python train.py --n_layer=13 --d_model=128 --n_head=2 --n_kv_head=2 --head_dim=64 --d_mlp=320 --vocab_size=5950 --activation="swiglu" --norm="rmsnorm" --norm_place="pre" --norm_eps=1e-05 --positions="rope" --rope_base=10000.0 --rope_fraction=1.0 --qk_norm=false --attn_scale=0.125 --bias="none" --tie_embeddings=false --parallel_block=false --init="trunc" --init_std_qkv=0.0506 --init_std_o=0.0628 --init_std_up=0.0724 --init_std_down=0.0724 --optimizer="soap_variant" --lr=0.0101 --weight_decay=0.0 --lr_head=0.00822 --grad_clip=2.0 --warmup_steps=200 --schedule="wsd" --decay_fraction=1.0 --decay_shape="linear" --final_lr_fraction=0.0 --batch_tokens=65536 --seq_len=512 --doc_mask=true --train_tokens=140300000 --steps=2141 --dataset="wikipedia_en"
Each number is 128 + 24 x the weight over its row's rms, rounded and kept within 0 to 255. Layers, rows and columns count from 0. Numbers have three digits each. The size before them is the row's rms in percent of the matrix's.

# layer 8 attention output (transposed), 128x128, rms 0.0626, rows 74-123, columns 0-63
118:103105118109094175114115138131122100176126119140124171139100128105143129131167115123133158091130098128097161141149136159112135112101091093102115136126124091173110122132076117108109162112152147
131:122151133095087109122152148120121117140148146141118120137125092124140113097145188128101171097110105135169124104128125118077131166138172156124150126097129082086096124123158107103170134121129145
129:136102125120123150132146116123143124148126125132111119112155111168119135157095114117168100136162108126076121099118127121165128146094149113114117107118098089116146173100130101150114097113118189
127:081103128134102121132182127146116100099089173138113159096132129143144123156148111128093136121157125146167124122126112153122106138125078140131138130097154137110139148101101141120077145118120070
133:121115128130143106109112123161125139104142144119139126151110096158121093145127118131095111097107122100123151102132165109156179135184166127116158149124157143136103112110107123136135151101132094
126:084121119136065142123144127143129123178069104128085119096144099131120174103094143099067131146100127177081142125145129107074168099164118112142127156146102133143143130150143154138122126107126161
122:151121164126160129092139091112104151117136146197116134115125092127134121122141128129162113137095098119166167144064153148115134116145148120122139134123122159105164139170133117151136144093170164
135:137106122138119168145180118138105142120162119110175152158177109087145095134147190104131146129119169126105141117125113167172155130130128167160121149100134131137104117100135117132120156120122157
121:108163166112107146116142121108133137100164155118132114129147110122112119124215095098146137153154116112148176116123127096123084124107104173184133135188122112119131112124133100166144159104127097
121:118125156145091124152113118104113157158092199096089115148110123119121137124108127104143087140109112110140110141127078145144123132123120122093114139141151122193087083162109132139140114123138130
127:136123124138123130124170118144133100116107128141131110149183128153131124139124115096088134117082181131134159134152094128132152112151103093152132092139098148077099104125057118136150107085138070
128:101084150088125147139188107130133114146137148130102093170137132097136131119122153141132125157142105102093123143127115106123121121119132152126119104152109104142171111134118145137142108104125108
125:121124142137156120119149111178149085097116121109125114118103159116083105130151147134127101162118131100153092099152139146135093111134088093132071144137136127131159084128131188124140114085145153
123:119096098154160132171104137124132144154151139130145098124132072126115157159092058154117139083131113125127103154147126115121107103120106097103134096101153165120112096100179088153107125115135171
120:131143128138135157115133167082146113139117112124134118132129118093131150084105155156128136120167098127139128109131138125106143173118109108198159110121144123145078124151123151108083131167134107
121:110130147118133100119142188130140097137139097137131139108136114122112110090127104123128126096132133130169115104140109156170181114109142110116155165090152136134113139172133153136122118142153124
138:144164102139125115111125107171136110133165075126092148120136086126129125142128113178104114137174151141131167148097113143106131098133167108120082158156131115111134122108130141113109097150137150
131:135156128152109091104126118145129145118140129112136123147112173113151111168120170158065111131111144120120116133123114111174116108111072097097131143111133141144143119125117131133152126161123099
129:128118132122132134143128142110119136109135159166132155067145100106146133078149115144078158180136117123129103088114133120096146130103154104098117144145143094156172108123084145062160117063118131
125:146132117130133110110142074138167157108069120162118127120120093151148142134101142107155105167169131110136121118117164148130105163096155105153115168080126141106147120131088141118138118129150106
123:105132148076112125148104070126164104126118130082120104137147104159121124136117166110132111153114078099130121120097126128121088069105108166177143117136066148118121165161143146118151119106122114
123:155110173103132126161173140159115094121081133144167121104134133131145147105159122115128131102155152111173113081110110128120114081139176125093136123141140142167111167129154115152186109108131149
130:099154148156139146160114123126135094123123171131056133129083097118145124150155126138121098118122124121160129094139154185150105148118141118130115128144115121087124126099119152130105145129134141
141:157120185126143132125142147139130151110151139128127168176130122103128129105100080122169158142077162099095083121101072158089135131142079135131159153106135118159145118134120124135109117102114131
138:122117084096150139136107166124161095122148162119112123153142068127135090128098114092119127133104158148122131148095094145143095146081138085110133146135149133137095160130134132130097122114142125
130:119152140180144096140119129166125125099114145121109127150130188127173109116119113120102130144106113181110110142105193098121135139160105161144113128158127161161114120134105112131154136097166151
122:097085140110139096081119138075136067183174125129105123121120136137130152148155118136114100153106139122162143112120109138151149163124144096124180132094118137130071139141104083132123130150113145
133:113113098137121136134150119100131137149113154096081141173126132123148141129103145106168139094121105121128100123173144077145095116143123169119132117130101157110168093091178124110125115158145108
133:107143089103144119131110162129132069115169147128095142121133144148151139151155143109143136101137114089111115161115120113106158137120144149135108091098111117138161126119156124144162141130136126
116:107098116140103098156115105166113096123120102118131158146124124082120138140103165125113128135109149149160125144102141118095139160108081206100142139096114115164138172153159124149092105133158119
128:131107121092099149124167100118151149123131103177129141176120115090142178136094110114143151133106135151169125155159113134165112153099146117112116106162129108150125105100109127172112138103153138
123:124155144121091145133142129093125078101142087122145142132091112126114142146162097120157143158122142158088110135094166120075131127137121114100145126135127136120126069134137113104118127162150137
124:118106140127139119150089107092122130146141094115111124116104162129108113129103073124114123115149137159127106071120137139090069166145139103169087139131176126116142120149136166121165132137147102
131:122132111136132121153058094151188131125094156124163133162120097151143141101160176153152111146143114101136120073114118095111144132125117097082113098144157110159140120149103104105083121112120165
118:103089127094105128162124151123156138136142087126131156133124129125110101119088155154065173140129171105128120133075131131079054123085180115145144162108096111104135126120132126183151147159137139
123:168119119129136132128127113093135155137117111155122103121142128140162136144128132129173120110129107144101165113140120155119107121130159106161153178137158138161154118139172134198129092114154110
134:134168132147165137137152127089131123114132172133125121103147127161131099151124147136112164128110150154139119130178121071123139143091132133144125143172101123153152118126146119120104138079140105
134:130137164087121137111102094126152088164107134091157102125141116114137128097147152103148124089137139165153126159161108098122126085086130112102100136148168139108101109158121158127127147110141140
126:104174088115131140125191141157143120163138083134128155107118186142141099123121091115128145105109096134100157090075125114137093149118151140094136144119139143129128104134123099049101125077133105
125:127125136134102115094133132139131152130148122120171139120120117073168116100120132135144116104097092132135139097128121137133138149085136139128121100170149156118100136103126170132124118120119113
130:107137125128136137101109118161124112153104120115139161113117174116115126108101161137154171111084137117141130179141164139127122109127178122184141105137166128153167119140091099138116145099099145
125:112159098148145113129134119161109085160132129159082102138128108151090081151119140091105128159070172133126156130149122101142099120128152095121085086138149125162126150115149115138124148073116165
134:161039118191084153138129098146104110145142172110142158150137159116131141175178169141134121097091149113131142152171129118108126114142130118164119119129173134103132123110086128095091105123122130
130:112073106104129126131120133156095173096102154080211115156093149151133111128131127095106123106136117118129114101106178131155139155157140127112130120134144138101117163143153137081141140120099138
127:145145098085112134129146103123135134170135160169128087168108171113140097120135139177128114142165137108161124126127120179185157132122093138171128146107135115154119171141107120137124132135164163
133:110163048189088152148129132130124156136108120122131119094085100143107122131135081103103127097131106090130105137133100124168122095126141136101137127118136166147126140117133129150122138155155126
128:164146104122156153117142114138134167110117147107163152121128105163122166201177069136095134157143111117157110143131099105143117119120155103118116165103085119151106130176094121120157107117136122
117:146081126159120084105129153128133134155093106101106146151096088154103133120120125133107122145137113114099128143124139082113119105099128171126142141151120086105061147140108127139117156125088090
116:127112161162099130128141147157194143118190179124081104138126127129125125137110102132144097121156162122140155129130107117094134114104141171125142179096119124132123124115099145101156129151149126
133:152101151129123131121077139095140101115097062098111116140090093058140092158122138130109143108123144132156131100144132132140118134178140157165121123103099094148121102128133115155144109088096129
# layer 8 attention value, 128x128, rms 0.0504, rows 75-124, columns 0-63
127:120137116149115107132101132121117112078121127115108136143146114075129099131073078112114137160130145132106118113122132117154163121140119093148089063110090146168143119132098114154069137114132118
127:146131128150114190097134117088142103107129164100120121157112163118139123140130102095121141104124099125161107150180118103087147141153105119130117134156153111099131102138065148078141150136114106
126:114149196076130107113091118121131142102173120121129111135138171132133164086115169097126117119132109091122100143147128168126095076130122107109168123119109141164130110104136121101112149113135116
131:130160122134142136108113162124115121150091105103117149156124155119102144127112139154165153114163091108097095154102128119087136111110128166116095113138103114120088153152108131173091112179141123
127:160158152130154101092123093124133150131161082152132160106092144105113120161105151161152138105148159161136117118152091145128127163105143132115101135136148105111097101148136105132141135119158099
121:097116111123115142123088157087142125149130168109145133151124100162112146102134127154119096142135192127152186089093147132120139122113152109172117134092108131126141116104139113115077166144148140
129:140115145110148120155094173075098107121129140128136127151148152154113156198126104118155122082083100131121118123115141135128108168099123132110124135172162123137145143163152096155134147192145082
116:078056134139110169121117135141119129118124106166170111095117164103134142138095152138153126131166124130151125082065138101140144142112138144076131132125118159142143130151159143110103145130149088
121:131140132150104089137138127108154104090137121106161125081094113103117123121150142130139139068167122142122115119101135112102108137121186110179160138099117144093152140130120114166159140116130120
121:109105141100109120184112126091128179110162084095144166097142133179127176128086109158147111161128139096118139170102166117102171172102169158116124149087114115162132103133174144118145106105099148
127:103139126170113124132140141111097110126123134132152139128136110098090147103153147139102112112126101075162104094138167121168109150135148156095168135154125137143107137140137154141110122138169141
125:119138076113145143128155127110110181125098124117154115110144096143126141123104101127116131132130107168113098112122155118148148125102122110108152147126135125087159149118136115167098123113123146
120:098180151148145127106100132137186153138121150155123171150138112131184120122126154109111123130121122149111144145161115122138162156153133124130133173083130166131142114139115149096136143139130132
121:139133120149137079133133133150131140155099107140118097147183105171128124135099132114066144141101139128111156119113126125114146071146107151095142119168161149113189079135164104080154117113115132
125:176124119095150146110117102143121100077134167110112124143180132096121055134118132120120154146121111111095135167122118107112129119145168117124091160182076147110110159100120116089115099138125138
137:143139163143136155160130132130107109139150148151172092153137168153145106142128144145123120116089124070119132126143116135139145145128141187139097118089114167138108119169134111118140133164131157
131:122140151167130170142108094121123119143134126163131084088127113180099168123109152113140155096103110126063146139141139126137110156139181151144154127176128106119117086123146129148130122110092124
129:130104123094118120109116105130108144140102177105090115155133104110154152091145111183102086095063184126085138136129181159152155128103141114127107108136118126086122141131121116132140114112139141
124:138135136108100128183111176101125115144104107120130112142151078150119114129151132119097122086150143122151108137168129133085150149132118138120117089141068149103104128106121118108120160136097117
128:146095131159128161135093161146148144110179107121176103092109112131115124137124119169161138124114141161139152135144154128100153094162131135150137107125150106151144120146144132144110157141137121
119:125121109124119141102145113141134130142173149101123140144150118041077090154142120113165088136113169114132137157150154133105151106156153139146140107124148150052099158138139135144106135154111114
128:121113132108148131108133151082153129155107118129148113153132124101171105141090106088114120098092151098125128141101150093122141137114103106164173135100121103146174135103125165100150150129171116
135:154175117129140151098117083107151124143074171106143127116097134164182118121122107147110099103178135133144121090097152131148140138121173088117123129135139126113141092195113106121152129123097146
136:179122155090110101113134102097157160135109175112169135162106136113093152159130103112131124138083102138101101141125150119108101150173100130120145143129096140119161085131149104083084124112118124
131:096128087098135136104133136123148129133181130147128099095110109104136163136166102120154115103158132090106115124122101113155150112158144141105150110147080133123151127118173149155123097122110151
124:128146128136101099151102126158147162072107128089140105156083135120155097109147148153110125144083086062112106094136112116122127144135157142168102106136134109153097129134162128134123081151117077
132:111137167114136097114125123122157097130126116150141173155153078182129123112122122139125141144159102105157112113111106134138141142147135115113145161126100140138114128127109130153109135105108109
131:084119139124129159128128125137132191164073117124130117153089136108135127108117126131114147139172099122154161125156122142087108119127110135103123119152150184139108143101109136103106122138131171
116:149150125095144142125142183109130114132125154113157149104085140149115140078149134092112134117138125103125118097164091147146152120182081170144155126131164154138133119140103087148163084111168117
128:111133141146112137154129183118114140117094156160156178116148121105149082118129107116102105135147139115148101096106138105118098129179157130114127150098157062112127086142120151111148139151112146
119:146114128107158099118124157130145123133156178132122121140138122125145116118117170075107095142141116115141141126080099110117112169129099132116129140143167129149094156147139117112123146130152121
126:135122160085123143135147128195152109109078114128128146141131129141157115117136152110177121118098139154163116141148119141156136118114123138142111125132110111116160139138154143110099118143119160
129:111132131155153162101131134112110148107149106137101171137127130107113117102098135127091085077099127183106125148162129184110103135136108173143152130104139121100173111120134103133168119165102122
114:126161140160112132115141099125117166088142150144133137157118102184128096126141147110120112100093117160156139109145134153121120090165090086136084080125126109142076148146082156141092128108119108
119:088158161158114146105180155173140104137122133111128143170140140134069151092113079110146089124172144135132137132119141130137111136103161129137165077105129077099101149074128127102116143163086104
130:171085164082120150126115126145134170094116114124134196131158117089131189120142090168125133126146121142117092138090127108124140133144152163137137123127092114125146161117132130126115141134144120
136:141120123154105120115146104137164123126115113151110161128105106122108142114141217121154167188114130102133098118127135147136125176178156104137102138130115166125181139113136102125128106114117138
126:139118128141117123114125078134124163133110142113151079164118162143128136111155132094152157157128141143185079147121121130119153111080116170113126116125145123160130155100159145152149102127135125
129:121116153124156154140140085096121102086102118120154144145130130120136123126124160125131094161128168140145164128141105155149146105172096131107126172126100130129103121131189118127136082107140136
124:098124117155140110118137110116103179134164138127110135131119113153140102136133136062091166114135130151155100117105104151119142118142119134109114149140088115102104143109149140114163130167140173
121:125119144133149124119149116135150170153135124090127151076134129103135172127126110105160124115121088149114102120131136167107157167153080131113121166103131122115092080103127105102115098180166134
131:100163144120143153168125115101193131171122131099103104109126111143095167072132119107088131158141098105106067131117107126126086126091168130097103125115145141133150116119138103154156163133134128
128:113177131134137119134117127123150128145126117141065129132074128169150129177109121110132117156102165143095129116136128148089146147092111097110122119124122107153157156132165160146109111102130056
127:123101186163118133145089159128109102128109156145154143097109078155145116137100094074130162137141092118072134088143153148118153119086139120122115088110132151097118125102139172143120112183133127
133:131114135156120162114105112159153092089143100094128154130113132133140118135127142149147149155131177111095141117108157128124116151103094106114171150146127108126094134139105126154181165111107150
132:116145144122115113155134141149153125115128124119101075135108118054141152083118145132164102138127085138081136125160142125118140182117118148125147121101128144119144167127107094090112164115112102
117:146120156120167098208146175131160123114121146134133145097141163102102122155152118126166090117144155119145133146176138163171156135150115127130100119154125172161120112125106096133152144137152159
115:131113150105148144121160146131142132114123137110172152140141158147125135124142116146084142132147080131136112135145123086139155114105195122167127115144124190148130171139152148130108124122101083
132:095122118097087106161118093169120157138137142088155149082129172151124121099092126158162087127136108134093150078164116156120147118147126082136147092155095118132173151159099127124120121142128148
124:133115127079156153151135122131167119144169130110117141152105116139115152103113161122129131078186135157108130117116146165178108101094134165119123127101114106152125157185153159130126147106113127